config = dict(
    d_mlp=896,
    qk_norm=False,
    bias='all',
    tie_embeddings=True,
    parallel_block=False,
    init='normal',
    init_std_o=0.0,
    init_std_up=0.0381,
    lr=0.00216,
    decay_shape='linear',
    seq_len=256,
    steps=5675,
    dataset='wikipedia_en',
)
Each number is 500 + 25 x the weight over its row's rms, rounded and kept within 0 to 999. Layers, rows and columns count from 0. Numbers have three digits each. The size before them is the row's rms in percent of the matrix's.

# o: layer 5 attention output (transposed), 256x256, rms 0.0416, rows 221-255, columns 192-255
# v: layer 5 attention value, 256x256, rms 0.0494, rows 222-255, columns 192-255
# up: layer 5 MLP up, 896x256, rms 0.0515, rows 0-65, columns 192-255
# down: layer 5 MLP down (transposed), 896x256, rms 0.052, rows 0-64, columns 192-255
o221 101:508512490467527518506492476477528514490504468516536543446508510493511476467499516536505490531516491531497520491465512501496469462478463498511552497508518497483516510472514494493480448503469488
v222 102:468435498495538509503513446545521453484505497460518481489498503461498521490538484514518520501532474531455547509551518508518499504521464534475577517481498479456533512516518487495504515484510455
o222 109:458488528539491535520485496444522522468525498456502496507475544480548497517485499486499463480515548497501518489471550484467463500479524522474478514502513490526463496498505537509435518496493491
v223 104:481506486514501517459457467466490474495495487507530530519468497515565511499449526493507535511524535496512493506514460467498558519485513512477504493469528504512534502514531494492524486502452469
o223 107:469487516508522476528519507537491528509464509474479465458532512449476483500460497509526517505518472499476528496445508521519485482511492508569500472521495498488515500452544472504488484493514495
v224 100:498527471529506509560488501472491508491503493509492485515529500459496475497509506493515509537518473461490512520477471499489472501566532539533513467464569506479502487512524546543481524545497516
o224 100:473504504532503496513494515495549490500497532500557494487493504469484497525459484524519505516490472480515505481483557494508529543478456485499479543501478505509546473493457515458514494466481461
v225 104:472539450499528521508531527485568463491476527533499512487538503540482509505458537496488498551519485498447471499470499519486499502475480490496516505522461511475451502481490518486497522510492509
o225 107:489507538508453501465462464509502524521488440477517450508488488452462517531505446484514498504486484503496485536500545512494478488465496546499519522499520535487492511484528515481486476533523475
v226 097:492534501505502430468490486542478486483532489496449465531494506516528513486482492468482461527480516472500530553481504491509484543479476533490512458500464504523491518511488493533480491510509499
o226 099:541528475465436500524527535524498545515478493516466494503534514496489498573449494474497524519533489501490478484531502534492507474498535511504448513486504543444499503450488553508541492531463529
v227 097:506496493492467488491425503518521490503518460508525504535523481485514506501505545493485487515455506494465467486495491519489472523489530489464467513510499497524507555483522531531517461512497497
o227 096:492522497501517514531513495497515483487546485498510523553522545498501511488543479503490514472537446499482482498482536474502494497500494485517491495493524494471510520531532533494512516507512512
v228 102:515470534467468506472493504498506489496514448509470517476521518501503527556476522509525505529479527500546540537516540465494505487481492500492504494544496524526488516517529502464508527491458508
o228 101:512514500494512476518497473478482521547498492493511492523466483509492485496539471520520502478499496520518520502466493532493454498496473516475443486499504532452498528499479502448499474512534482
v229 101:449478517498482510493484493496512487504471527487503516498512503531507475522496509530497550500506544518477484493491502515478510503498505466457521487502507508531524515517494510454507461514520502
o229 103:455465480497513476522470509497462510546498472529504466509507502497471537499514513489495494501491510504495474493491487503516496522491504497511543503500490525449518499455502540507496511504488531
v230 095:519468507538464504494477489492459510477528481518499507524521535498518486507451528534493455516476518521493496498530505542515505491512517513515513503514518500431506459553473499504488512467487429
o230 099:508485473503514454512465512494467477508466516526514479484449493478466513528497524490518558484536503517537515494532499446493489448499501477482490478506518537559514488472547486512514485525515495
v231 105:469506535487497551536510493504499485491537546477479486452523562537509518568478500524526490462514476526483491469475506523474493498526490509533518537516474501477504536464517474494496489485502507
o231 108:517512488504498495486460470514507510507460509543493545497508478476524463453480508492506520521492520496525501505517492480511498520475541503504509487474458484514518530540523500502509493508483479
v232 101:501540533472485518470520495488502502534511453542470504508500494517458518508519490461532480491506479530456491501497507516489527550481506542536476445499495521477540492542478513534514506541460565
o232 101:496499488488510512453521524496495524463466510496505450460491522529493507505532482507474474543490457525534487505550442498487516510518496500524514506495518520511458509534504514496507495509537507
v233 099:532491549511460484503508482467527516513531508430520478442534522506462540529475543543482483510490498481490496509498508492477537521518531498499514504509538535510478503533524522504493530506490517
o233 102:481531495542525493504505477532516517494530492479462527556522476495526526481483488483474521572496482533505538510473506521490489474493467460486461467512542521470488495496520460522490488472488507
v234 103:485490509497497525533439511502480511537575520466474524481458555493471530501457481527453464502486500518498542510504508476504477550439497490499502534492505485480472540513526483462513537467521485
o234 106:508509538426483497454533502491505547497494496477553469529549477473518516488519495533524498503531513484531463525476518526493490450535513514495474481475495480475502526520471507487484463536494500
v235 099:519497488441492515524502494475491486493514546523513547468448540488493495479498480548467475424496498470514548523490507498501511518506509470510515502480542497499498452488465487510467513456507482
o235 097:504558485534486520532526505479500478476490498514480500510494500530495511498524523464497531502515514526508507533502498512465538442465470529492535496479470524483549496487504501512515526520475523
v236 100:507511497494525497490508521475511506542503543522492468527517490512506516518510491508489455508552457518488506527458482519471502477491512525500530489486472478512524472508518516500480487469473506
o236 101:512524532489503513504478455495511492502490478499502543495555496514486459518487457499470478470496528461512483532476467508548538477535466486501495489514461519503504507488532505495504532521499500
v237 099:492515510515524535507505493477481491454491477532464530509498495529507532504521510509482501490503514491497486493483468487517507483464533493508545518489453467509545528519483480486562509486528517
o237 101:462494477509480488486538518515502497471509508482533508550507488479529514432499499503488476495511509452485464483498506506500465489561480478476512486501491526513538505518508511514485483523473508
v238 099:502488533508476499517495496534484518449509523494505512516478518471488486503481522494488469494516492481477520485476518518512538495482533524481460469484500537467474545489489531431502512529507513
o238 104:487541557463498464526496536475506522533475475487501456482478470460522522536506488507531519477501515504502514488565527486462438511500473499499508477506509530491497471493487487527484539472501474
v239 099:500523504472545459451497460499453478486463528535509539523516535465515500482511517496493488538510525509518519479485499488467438470521520480513517483476515483489511546521479484509506484542523521
o239 100:506517494500483512455480519495519517500442489514529507489502472445502490506514491463525502501501494479521520513488469491447487529480485532568495522484514549479471497478510503518495486505512488
v240 102:509490518504520527487496527486502502492481482455477533557501523525521476525466528466485476477466478496491487481489492464477539522506484506506513559491507537518492480521504530491521487497467521
o240 102:473493497499503495528536466490509488521519502532483498486510475501504515478513451535501538499481496499510503495519483479526479459501581486515497481481510466531483506497499490521484559506518485
v241 102:485503568529479481493485514515492499514493545521476485510417495479493554473527555501495472533477509429508498515505512487510462488528488495514517527533502549500537509486504520513480510470485508
o241 105:543524464498510460508483527506539496487482426512485481477507487575521474491498492468517513508528489482474568527483520453513481496476516482481496469513517444513502497534485506513468494519509486
v242 103:526507510525465462499520531502528504462494525519500519477506490524475511487462540505471533464489479510499499521541507543530480474485477488487511493532481497545457515500529519544501478448512491
o242 103:512453491461517519525516530496522500514521511511501509501507536484490515487483479452509506480486498436494498505478514488458480516488508528498487453508500520452516522488492476512526501490510457
v243 102:519456446518530452455513533489524468535487496513526499487468524496511469478520499465484489522517485474540513498499516504550491487496461514476510548505519486503530501435524505525486531538536513
o243 103:482530530469486512483482528495534511469487477529493494501488532500557497544467475474495535443512500525484540463510503536524497506451507497508496461492495504538481528528500459494500466508496525
v244 103:508509453513487529536516527517537502447508474485502505492519509485523480519462509491504501492497480506483460491496508498465504521486486539503486489486546473472452498520502505474544476545473525
o244 108:510486484488484543525498473504490483505469540484489516507515508510517522487477498484516502492475507499491510473522485580502481554496485475518510444447507509536565472493477466481483473421517453
v245 103:520504523465470544530516481551491521506492526509528537490513520516480514473525520522500485525474530501503518538501516497485539493491460459520512498472482503480487519507518557484503516477528543
o245 103:455488528517489470479504487522510470511537492539441512469464516491510485519484496507494552508514529535471532505520454493479508508463550473466485518532485492507490502507507436523472525485486526
v246 107:492491455471458494472485515498473451510460498549464506493484486484514481468509497507481501521546481500531496511503551504454494481485509544523500491494485519508466498531514484493495438528474498
o246 108:539505517500517524521494513488498510504470508470512554449536470490460529467439462498523504464506494484501518509496481526513523507528500531461519500472509548488532513455504491453487518510505483
v247 101:519496495477533476470470497464500524518537510482529511483463520491524534489491497477484499510480497434524464473446513515503472500509526480517470495476518491520513506592466505495485511477538501
o247 102:515497463512483473477540517524499489488462447504474504532514521475468550504522474496448507537488524534516487496476527479496545491496485471486548479524517528508504475478542500493529487492491490
v248 101:544535454526509465540475485485490463507468528539449470495525476503472511525470523550517522509485497486523480473478499484548535539537533530471477540493453511482518512485466506477491475504529505
o248 106:510485495442480469487522562538498507497538443472519472528498525492497525495476483511536473525539507510499502521503487512482526535520482494521486527488498433536484477518505507482523523474503503
v249 103:500489483535462529512517457504521509503495540492473494499515459469493515456497544480485504487500493525564500513497537463513476512507503477507578516484470528448430503475474498502468536515513512
o249 102:505509487507508506488487520479516478499482506500515483530543522540522483562492484516513550489477525505495474500525511464466536487539514478474492503503487471536540488474541488500490497505507531
v250 106:484475510519485558481572505511497525517490486495510460484498490470465517465492484503523463503468477457566516479475512486473513480541471502496527511463504500464535516537491507505483478522507530
o250 109:518483528516473472506474422486469505483490508522516444520512513486488485477488531450520467522533525516503467486527540454518479473490491499492462495471488455519508545490477523533516530502476473
v251 106:475512450468494499502491453496462533534545487509526523509486455537477486493486496524474502488523500465486471504504438497540483466496521551482496499525521531560508532516479515475513497512475490
o251 107:503497548502508548484507500499500519491504486481505496494469514498528499496512515503509523488514475511529509497466523519514502485472525462467559528505496457493471536494486464521527500502500502
v252 100:501489485469526486510499481483486501506472488472509547452499447509509482479490473518531519506499481496487514471522486506484525535478487542495467448474521517501479512508459505504444468506494503
o252 098:484519459479502546486535493521484487468501512505513500514483477511488528487489527479493495463525530430498494512487513574518501512519492486502528489540463533491528520510521505502506523483460481
v253 101:510556468519501489475508490493473469528505500485526535499484517497518491536507542517496503497489499480488511484548568470509454490529491490494503519543457521504479542536501509530500459499493522
o253 102:495494545495474489471493553506536511424566475529481520513521489507511511529507479488521510535478479475510487492462475489527489485477520518495542462480513478443509422494512525478494485517564474
v254 098:466493528496487469490554517441504544500517488542489497534471519491483472523513537501542488549453491473476530496496499517506487532462537502535528467517469508471509506487504482489537494519473511
o254 101:505491497542486503493479457428521485467510468483492505453500510498441492511501507482507504516510483523504524509471485521522549507529514516521503504481494472501473454481506458483488518517532469
v255 103:525499471511455468505456510536515544522469471490484521422538531486502499474491535520479507522550453489490476471489459479493516536505514471532528492506468527499505462533506517507514488547499445
o255 104:485511504505522516492515544510464485502480557533508522479496484497486523513486470480475480531471480477500501486483526528473526463489494547487526456511445495521449491457532536464508538531529512
up0 101:484458496511527496483489463475542531458455510465495535465510496494502500429516490512526498535481456506496491515452505496518496487513520482488486476484544520505528466501483494515494507486504535
down0 100:502496519519506486535465494465495470504532503554491482483478505522514502505505487519482517428471564475516477508514512505488485511416554481500515485491500482493533523490544531477516505467483446
up1 095:514528524552502482515488495520504483471461468480458490474488517518487481480497491503499476514465556502508482471504492532483517480493511483570497491474533495512521523490509474444525538492510483
down1 095:467505499501530466541542494484489500495516505496470497565452495468465462533497483506456491460514479493458529523538517518503491502494519510472519519500522499497502504514540520491507506492504547
up2 100:526504493536549540520522466501504502542468510506483511530469502487498527476514536491533509499512528509458490504488500505526513527520502503448433478494502514517515504528481533481480523482456470
down2 097:518529485507466476482545542492489522488492525528521531551520517559497526497496501480493491502481474508469536511509491526487482502490504517489534490517488516504451499478534500523498500484467528
up3 107:484509473473517511518515523487535529459507507484519503509458506520489490488505482490509505476491491503454474515512485487470499506511487506470489487502548532520493536440485499486488509506520501
down3 113:474504487525534552519513476488507507488495509484457534537491521477524515496467508536526477468494560498563477503488513542491509466532509510521506493567458479488502480532508508477494486466510495
up4 096:540469520509517481519527496501515520519517451540487487442487514475488532534498507504543543493481578516525515489488505480484517496503486502467496529511497493462513477499503508474501510535470485
down4 097:487509523468500513497508546517490499478519551483507489537518470474517498474498484498454466503514468502521479514521490510497480494503532496515495483464477469486492494515551515549490494510526556
up5 095:514490498516533501506495529495510494487460494500493485521510490527484520502508528468529493470475497486508506476491454493555474519500495494528512546513506530485510472515508508514509489482478530
down5 092:508512493460479490524518490443509492521492500477508490471469522488530476499508483513530475546487452500498461490503478500442492522492459523509488466486499489507499502502502492501536485520523456
up6 109:521472512494498469491530468510523508529472496499472507549501543529497534486526518473471506497489491470480467564492465502489498484512502534503518473541525512511530539469508497466510503485508466
down6 122:487512477470467551486482494474501546511546477530465528532513538546490500503477512492511484495496549462503492515522484467523515489508498469508492457525508524532501497473479468517541502496519527
up7 100:492489524504499502497526545493542503479522476512510505521460515503488492505508468476477505460505467448531487548505473506508518460486530460484528501528530485525445520531496445511516466512503536
down7 102:492526495558487498518535486493463506468507477491496481501509474491529525501537502506495525484526463527508480476489493511528489567516538478518494449572500506513525481529533449497465489519502478
up8 093:484505466489498517488525511499460483490457497517478519496570541510506560478552543461466481481531482498524522518512489484499525502513510533484424490502524545473508510530505474578493460549465546
down8 096:509515525496526471505503533486496507492507492502509513526469472524483450547474462502530485510498481466499519468470524504512458500534492472477530524505471484519513515486522520502505519490556517
up9 092:517498518485509487508496515502481514525472476537471518491564484508491503531464489519445505498514532483487465541525432465489472478463495531530504548537533479513491510505547476465547505500520513
down9 091:465506514520475512491479526500434514472486521511506514503486491480550492533488490488514442528485481510528496475456478501519479502511513491493510481498476464495473529514482492502447487485483462
up10 105:471502547508508506540534468511490443508461472514460451469520522515499506502500491527505538463485494463508523492522491562466479506521520566527498496510460463505443497490474493515541491474487463
down10 108:518522503533546504478494517474503468525476493510467457492489501451489463494522500483548495525461509479515517531562506502516496494543480515498491492464506545516513508459489486515508490520497457
up11 097:494510487464484479526525488490539494499490541534482550517500493483527477478555437495479515507467448528533485504541489517510488494505545511469472487473521450534518519518515485457508484491492511
down11 096:507476485524492483463486486491534547496521477491510467518507527541511466560468514463508516489508534499479489519486489480561504466503501488506517527522478515514513519476495470482480510545528512
up12 100:456440514447520471481490500466543473501503477507477498535491471527474525451500518492470498550509499491508464515524479514526484515514495481491503520518499540501513483539525508515508512573524499
down12 093:499551497472541541513471474522482467500480484460522483539471514518500486475510470512539510506478501471482553508512533507516496538525490506514485508461487488472521509498529461480477528487511495
up13 102:533486490497471482540505452504513527515512475459513546453494525514485499530474472488505504485485506498510495504511495479465496480529511555536500471510472457512501527503505502512543479500490501
down13 108:538479531558475509534490511503503467461500517461505498476500504503485516527455491570491477452495517484450514484482478464507482538552475504501536524530478464491490493496533541496509519485470473
up14 108:525526455458542534568549513462512492531511490523517528495465471517481484497467506495533544535515520499491530523478549527539501483514501498506507516493491472484542489523485533494503504477443471
down14 104:500460479494534439456492487536486466487518505482500461491506471490555507521513502493494518509512503472515530528515467503493463503521498501497538517468505513533492493484481509544514474540523510
up15 105:481502475503525477488508510486515530523500447531514428452526536453518469522539547513495472514493464529467535536477498470470501498522486533525494468463481483491531483515470507479482478495519530
down15 111:474499478499488472513502470507495472457474516529498487499429452475498525544470488503459497514453491511511486474534500512510516527517501499470542498532518498494518500508495489476505544474474474
up16 103:486493505543468512508498473484540464512501478542476452489488445513464543490480493509463499515451518453526512487501536533495475489525546519550510497484465504500497497505488516508530522487502526
down16 098:488515466487504506491489509459545519506500498514453526505484535504504543521491497481460491492457541516498475529525491511473458510521542541518506485509485485519484470483556491471468501478525471
up17 110:523506477502553494474508489466465472431504497518479461545459492494479518536490489447557509495536496516553510500549507530510468514501460511536490513502518520505483519484521517494515500496559490
down17 106:494524518527484489520524549464499478460520523530477468519471506467554458484501500473495520492484486494523472518507488542525483493563469538520507480471521513504497499518525508483513480546485504
up18 101:507483487484482476486524490530559497505464529469554493521499542518489508457500467510491475501484514535510477533484494525507490458505469522491472480534523480479491491484494489477452432517551507
down18 096:502485495498502526512454502527489517521508469483470504523526483506492495522496516499515505496468517497500492490456517462477480462464517484486469517532459486479518506478496519532523513551495499
up19 091:489506508500529453519500491471480512502499500518514495477480511519544522481504512546471523537467524511450537532475503430464500459539502466471468483482522501479488511495502511464489506496468525
down19 093:525477495515454525476516525515529498500463457497492510554539483446467491519472496469482503483519497501506570462509469531452508502450502459513511524477462487527502534448479471472500470491491550
up20 099:484515466501488489500478454489512527545511474517523498512494544534469520501508451546442552511508527470523486476470546538534521545527501447539536463478509527500517451484525520495512507498495506
down20 094:507530508528445510463474541498501500524495502528504518472513470515488463506522470509518460520493492504497490516576469549498538508469485534498471498510473498498490468516514518507479520464486498
up21 095:540475535470532534502516538498532521515513512491444476521469492550522526503482458532542531544542485504491451487488463490507522459528486520479510507470526516556485487539457490527479523502511540
down21 094:495512502503541528552514506494471504488471545477489514512475526472547562498456511492493486484463483439489529511508502503492517485480492502529472480502496470470524513514535517521468512467522454
up22 111:456498480509553518503513553527483454543508478490467561501469494535522554541465504555481474480507529537503473496534469451493454510498487506535515489476513503537488459511494439474495506486494524
down22 106:482503465503493502465549500454493489594495491448499525508472494521528492490442535509524465530483488469539478491518512500475515542504512493505495487497504527551542470497509486486499492530422481
up23 096:468543463507511497475504518505505524514494493527530481494532488479454521484527462480517464443485523489509487528556504499521490482484527471505515480499490493510479521454482465483448500475485530
down23 089:525529485460521519537495475526525500507488471489515484509501483542522474516502535498497535545523499492508477504484461435490508509486506512521514552480510482436484543517485499504534498503499496
up24 097:498481511528523544509519517532485476508478485478472499500491543503539501457480484500544524499500473545453472489474509542520538527533485463521510510513530484478538494535478492488493508499453462
down24 096:498501506470454471478491506568487496511466467488518501459530465527445481502523547479460489480463544440494484546517529493501501476505475524504486502494518481535518490530479493525519484515471514
up25 113:465541532499494506509503473506489514562482537523509517515496509490437478529494486502506476507491485510494473484447521477575487490493538478486535499538543506482518511509471498485463536539519508
down25 116:518534532470504469506524506543493515530541500546518510487468480444466466478482509532429498555460490548475478492460503462540536482485539467471464497508538480512507531469512489494499513498496522
up26 104:478503524494516475486489485500463547497485503462516502519489511520527493492506481549520492531488504478525517550505516481513518526480560455499476505472501504505509497478499487464520495545528482
down26 106:479487512488536479484473494499471522491463497540494487499497513511508491469542553480516524492500516504457523544451526500490485539509569500518500490495499481472512535488472529492498509549492502
up27 105:480545489508505501465499480483489502504491491494471533511496513520503545501508493487474508500482500463486478504527504464485501511526502507499508489520506550499517429536495543489522523494502464
down27 106:502575536449498500476479477498506516513482502508495492527500507494516526521473542525489556466483491513562510522530506524498478525530510525476546470517506496550491485536479508496442480492483442
up28 105:500513470512550499484506474520506518512482489495508479507483511491466550511525475517514518536490519495523523476511495518504482490525508461482556514504521534485528517510527483516477525521530541
down28 103:466503516536481482504525448466522513522523516500476508450515522505528476502511487496492464516480505487548482469500512480472560508486498514464560516537519536528506504471444489485550530502485485
up29 108:480476502488498517485499515492532500500464480499430537493495516531506525512503525543520485508455491545514503495496517477507485507515466515529501491471491526540486533493510519480524499457517461
down29 108:495512474496495469521492482525508459539513471453471527520478475550456511508505482497468445471479476514543524524493525506515506489499476452471516499538489523530435508514520562526466520506480487
up30 105:497531488506511449491521476487480488505474496481503502455483506511512483495481538491495511525470479464491553518461548543491475542497509480564519499493503492552511488476496517507521458530461515
down30 103:526499473549490533471470538474556487493548509532513477519521463516477480498500466496485530553523479485486526505483484501481502502492512512504444509495540432458506517483516511510501505536509483
up31 095:475494519480559515498498521472552492490505485533568493501519518502477509485469534498497542540530525472482523550495542546494507465465490505500493490461524463511517535530500517485508552524480499
down31 093:509539487512493477474503523473492496505480562501428494520482456452498531476487520525480482515467496512522497514480499510555469512543529447483510513518477505468465487527504499492474464545545541
up32 092:515471529509461496492538511492530547486508507461527524545483517531488483504492491506467513524480484527530475565519497517516481525523489530530528481447540515512499479494489451508484488541501512
down32 094:509511491475503493519490531495516571541518526482476471450545551415489494531480476527493484505512495512462457457503504511516494491520518508517469504539523556492492467520476528521456500498539491
up33 101:449519487432488453489457492466477485538473476505478523522499472516448510474474498503471456517491479543502495500482469467463481510478501475485482486483515487492494536494460439493491472475542503
down33 099:487560442506513513487475506513459491507491480477496472514484481518508470462500464471463503519526479498527497530472553509520472498558493467494533462518486513487518512507491506513481502498558527
up34 097:488510458468504500522447473517505554513462451526461548479487506540538492495475485513515498535492509500462451519462521514520517483477480436496495507525463500544461508517552519495509450486489507
down34 103:449475507515510513500500467465491528471510535480524514549489493460477499503452494504545487478507522470550486498503526509509474528515533495499524499518480492476499441502559446474496482476504539
up35 108:480514469491468493520514480546489526519511545537485502483491454522526487501509516510555508453489540482475476537489468538529467483504562490522487555540503450506469430462482483524547453467474532
down35 107:531497516467476490511497480546538484519505508527491504481497491475520445463474520481549500509509465522463470577495461475490446465524498485496497461476492479510523489486487548443506428510523494
up36 100:468464487491515511519526519461505543522449487491508514548490518500490491460526456473508521553513455520532474517510499510490460514518482491476439525475510483489481424519520526514479473545475492
down36 105:529528489477479504534497479540471483460526501499530506449556491483480482537503513504473472495535507490483518523471483487522508506526495463496496512522495529492536549486502444475554494491492520
up37 118:506462510475492512492528526510511481475460541518475504462455428480491521484485526515479495522504473479480516558530494506493450461525552523502522481514516448497521507489482535492511490471506473
down37 120:478430522510498481470508491520501491512537509522506482452531502469518490476511479528501517522476474493538522519499518490486517438485547500469512498478517526513529507528479521503466489531520489
up38 107:526487518515523471505492468483499556496482553529515500480457509529494523518489530493476477499457440498478526540499534484454529514491489505489576506491502465492526514532489478463488499487463477
down38 106:507458528467451463480481535534500526485480463470495480456535540486527515489516500497470522493452545499486553523487531533490517507511517478472474518510547520486526531456498469464512470514522529
up39 092:472497517506499492487441510513470506504482511514484502527510499500465460468526515511520508551512468477462436465466564479540494479500505458536477489520507497516483541505507479466512452465509490
down39 102:483502527521517498502463488583491484507476466456503507481468508476459501485512495486495468499464524494503483495486494460493472509517529459414508508472485540536520547490463506519499491384479530
up40 096:511511531482521564441499508528506521510498490516468488532499528492516500519517532501470501538500513532481495491494511542473512481475508483551466524473557518453480504465476522507501482501468527
down40 092:519519505542510513454543470488482436520503495474523466435477505423498475474478520516493508539490492491467479527524435546513486533497461485509463483485492481523501524507459543532442521517532469
up41 103:496449517511489472536519485542496476508521500475476551453513511512495510520497479433504548505517517473488466501539503507528491491506496499506508506521480528515513490527485543491534452507497508
down41 106:481471543494489520510500499524483575468540503542520472498559479501483521567454521511472492468500544524498523472506524459476480516474516500477464540553529491512534481506525519451472463535479484
up42 099:554505486501510515500495470477514500537502461467475468468496494485471510520508475483545486502494446503536535494512493474461495498488496502492506511490498465507480520498515484543519500517502522
down42 098:507441505479484527508497510503511522467477538483479480504531475533527496482522476485485473523492523528487487481496510459509491479513504463515441459483480524487550434487501473523497471458510534
up43 092:509505476542491539500485438491481525507484558545466478484462489518503516510507469498512485503485482510486466520458486515478440506466517520491505507511486502467523482490495511497537506538470511
down43 092:497491512496519469474512500500475455487518476484493502512500539474565458477496482497524535516499528513489524526535466520521518485525492507520494511473488509510515507525508433520489476486465518
up44 095:513500480472515469511503507486528444517540483500533507478526487510477508535529515499463521522574520481486500531501524533502469496473507505532539475512506550490466463465464511443514525479509530
down44 094:519490501498505507475544511485503495483518508507514480531506467484509486498468533485498523501488496491514492509525444510511516504481473480477435468477516513482487517513526519488442483518514543
up45 096:486523522519487468505494519506530480477481480520444491491517473508499528488504532533529529488499513491500493563487470530530480449477506497538538472501519463518480530485476482498525516490486527
down45 096:480493504457501512484523518518465506482511472492573484518483492474541557496470481460503500459498503520514473451512473534488504494472494553485498505499457534455498497494521528490478511476520498
up46 115:460500505493489496515505533502507454528497493515527498475502480506531476479473534479492528506518508491521486507496522473482510490511497497501494428476480513498481522511497505485505537532523509
down46 117:505536517502479464492517511465499519487515491524475562479518498494522509538493513520516479577479498531497482485517533507516479491449524544523540520493459502476466531507482513492523501489481496
up47 112:496497436482525492470502474489485555515461518485507495521472514498527493467502489485502494543457485514529453505453519479464500506537494465510486466497508489511452524479490504470526498485485498
down47 122:482488474493537550545488504488513516511491490465474486534491485551501527464480504525495524522503470469472480491503536489494465523547483475486469461474532496483482507498550489478535507511566542
up48 094:482485499492483490490476456502504514519530464532496480535504500513519469487538497474441466514534498473512495491477486497502529476545516468521462539499505510467504486486469496536527496528486537
down48 096:473474506491509488513528485559521542498542508463548479516507435516506518492478491486513520467511516500500538452531469510511474518482431495528518493465490461504523535501504541488497488494509475
up49 097:501494501536496511515513497511493494513521477529552510509528460502514458540474524504468536494477497509522510529527508461520491488519535482549555547507485466519509496497523482510496500452496525
down49 104:512460480546504503451528524451516493490514518501524509486444489504549534493476510490506467491521521566484522479535510480464512517498545504465497491517470451517510568459529504506501520495522522
up50 098:515522491531466460519554510468498534503488499547585480514484491511461526530512455485522476534523514505496492564515553483463483507496485491483519519520473476469501557472477521520503488530487493
down50 096:480538490475520497528536466468478494495499512470478472482494505488516474504520501494487476482510509487495486529480517505517510519492535479504527486506509480509495469491510466466484503541483499
up51 106:490484526503487491531480493493479524539465488500497504461498546523485507509469510508502477460480488499528490506471520543469460481547530486515521504466512458498477513526494458505472476486501494
down51 110:494490500519530483489466497480535471507545508521476513506500536495537489508511536503487558490517469514483506490504469509484485489534498490511544454551504455549508555494513522512513503491507508
up52 099:500459477495466524465490489523528483530478503530535522478519484491497504520525472495508475522485552457470493516503514542431464526514524546508509468491513484487502476481458493514481472500503511
down52 103:556474487515499514525498528475516524464460493456499484524505528499521499488529515483472506507520476474493498491483511492530497462490496485497486483505471556495500477472552518499483501488503532
up53 106:491529502461488479513528476481495475524432508496510514536480492483480506517473523484471504500489472480551470511496509501553516472510525514549473509538466497479508527508458500478519472493519471
down53 107:469500478517515507522455478511519486519475485506503480489521510493460560514483447532469495477489527526496507518477512506520488516484484504468509524500482500516488516472477546562465501529486448
up54 104:461472542462467503503499519493528480513509508508533487531502501513554554507494480497525490510487476509513525514520471509515513505522461491506519502452506488456532487500457467519514475509455479
down54 106:517563495474506493477464513519524528470522472501495481461463517477481481515568496490488479492467576505520544507537460472469480509521499507471468548519506526487450531494519517503532493513538507
up55 097:483489485509490508520489456468529485541475527494533470502489500526512509504500489490558435517495501492485546485566479499453461497487539428480555479492517487459504461477499508501517501467511533
down55 098:497544534502496487466528479523483516489462468522495473504534491510490474486527477459518502510469509543487491440530568536474484488513493520517531477487521536495482479492473506523483508505544509
up56 094:495498529489517505492513482505513480506470484536466508480513477492529486493442525495474473502478500427497510533492517508460501504489500535528521467526535447510494490497483516481544497493504471
down56 093:506450464502495506473502465482486540446500511494524485502473457495490492475524481526528485501538457488479464471478461446528499525497550498510493510491473448502472512485472483523500498490474480
up57 099:465495529553522492477534506473483491559522520519532492515550453490503443499488486515511509473481540499461490515485504528547501442511487459549547487522531491477482492544505511501491496493487460
down57 097:529521480498544491444505504468463480528513460492492467480559532486562531487497529541489480523524490499496500478492485506463511476489498469490503515495475486530499490490484440509512539471530496
up58 094:488525493509501460508494489511510495455519476531442473475484480525479535498497488557502473484519520501516500534483481474489528474492461469472482528507522528488491476453522481486517494459548487
down58 099:478541493508506500512514510513504489522453489478516465489512478472498505483502511505456513506487471511507477498496492516502460523560530545592500488483497504507518481474517536518460498534521532
up59 103:503468477484543450509517504514455510502467493454515527474505480521501468527529480477491480491496489511552526487455507520492522500494502516478486498455481534484488495528439500514505544489514450
down59 099:476440504473494493469492517458504501481490509518488507532464497445491487546502501525523489453530552528490521505453502510468540536537492491517497480512507494496531513506486516444510497506527507
up60 097:542455498526508525508489509511501479500518477468541483515454539507483488499472481522452497495498527483492524515520520472471499480506464486464508515517484514499520503497493505488499492481531525
down60 096:488474508438571452486467505474483513509492482507526516486506529505502486516516506501489465455502503501509470514524492490486502524499500520450520511536473467504533497515516517551488471499443525
up61 108:503534466477473504469515432488489506492493484503487503482467512515536475541512522570511485533489485493562537457544514543473502485449493505467476500508474454518509517496474509475499469528489479
down61 114:493455520536537527556479516481539494497547502522517490479481483492460533463519463439472507481495520508448496495460466470513490478518477484534526496506515556443489538531485510495534518507483488
up62 100:433489519508534553491492505545488498475499498517531518478515481520510479535531487519494497509503519517495510524529502483426507500493500495536492515520518461484490487496518450486527531531549533
down62 095:521518498506491516487532521487519520495518480468446502505514494492476470506487490457510462482507541539539485445505465465543503533479476535463448473509517485497494525499518493446515489519491466
up63 101:499517483449500486449488477502534518514444495514518479468459530550494493530514525542521483534498509486521556452519515509505508499475510544437540519508534453470515472501484475496488493488486514
down63 101:508476508514505542538494464507518519485495504491543501452564502478473495523473498476535491510509528528460504489552521458560529515473542512482458512532485487512455472486443482485502471489529513
up64 093:507460545501527491524507520492521514447501480503490499478519492553481536485486459525471499488502507500490432544533439498515524470461525489488475468532490504498514487499459473470494420490500493
down64 091:507509533533503508498450486483507495519477505475534484503488489466495493504461506493535534482467470504448553555468466502474518555534525511498461458458464500493468449495516501488539520497452522
up65 084:502521534447499559471464504503521493479487485516588439521492498501557486531517497482465506514509483473497453508480496534486504508435519511538515510501502504509478520483483500496477527515525534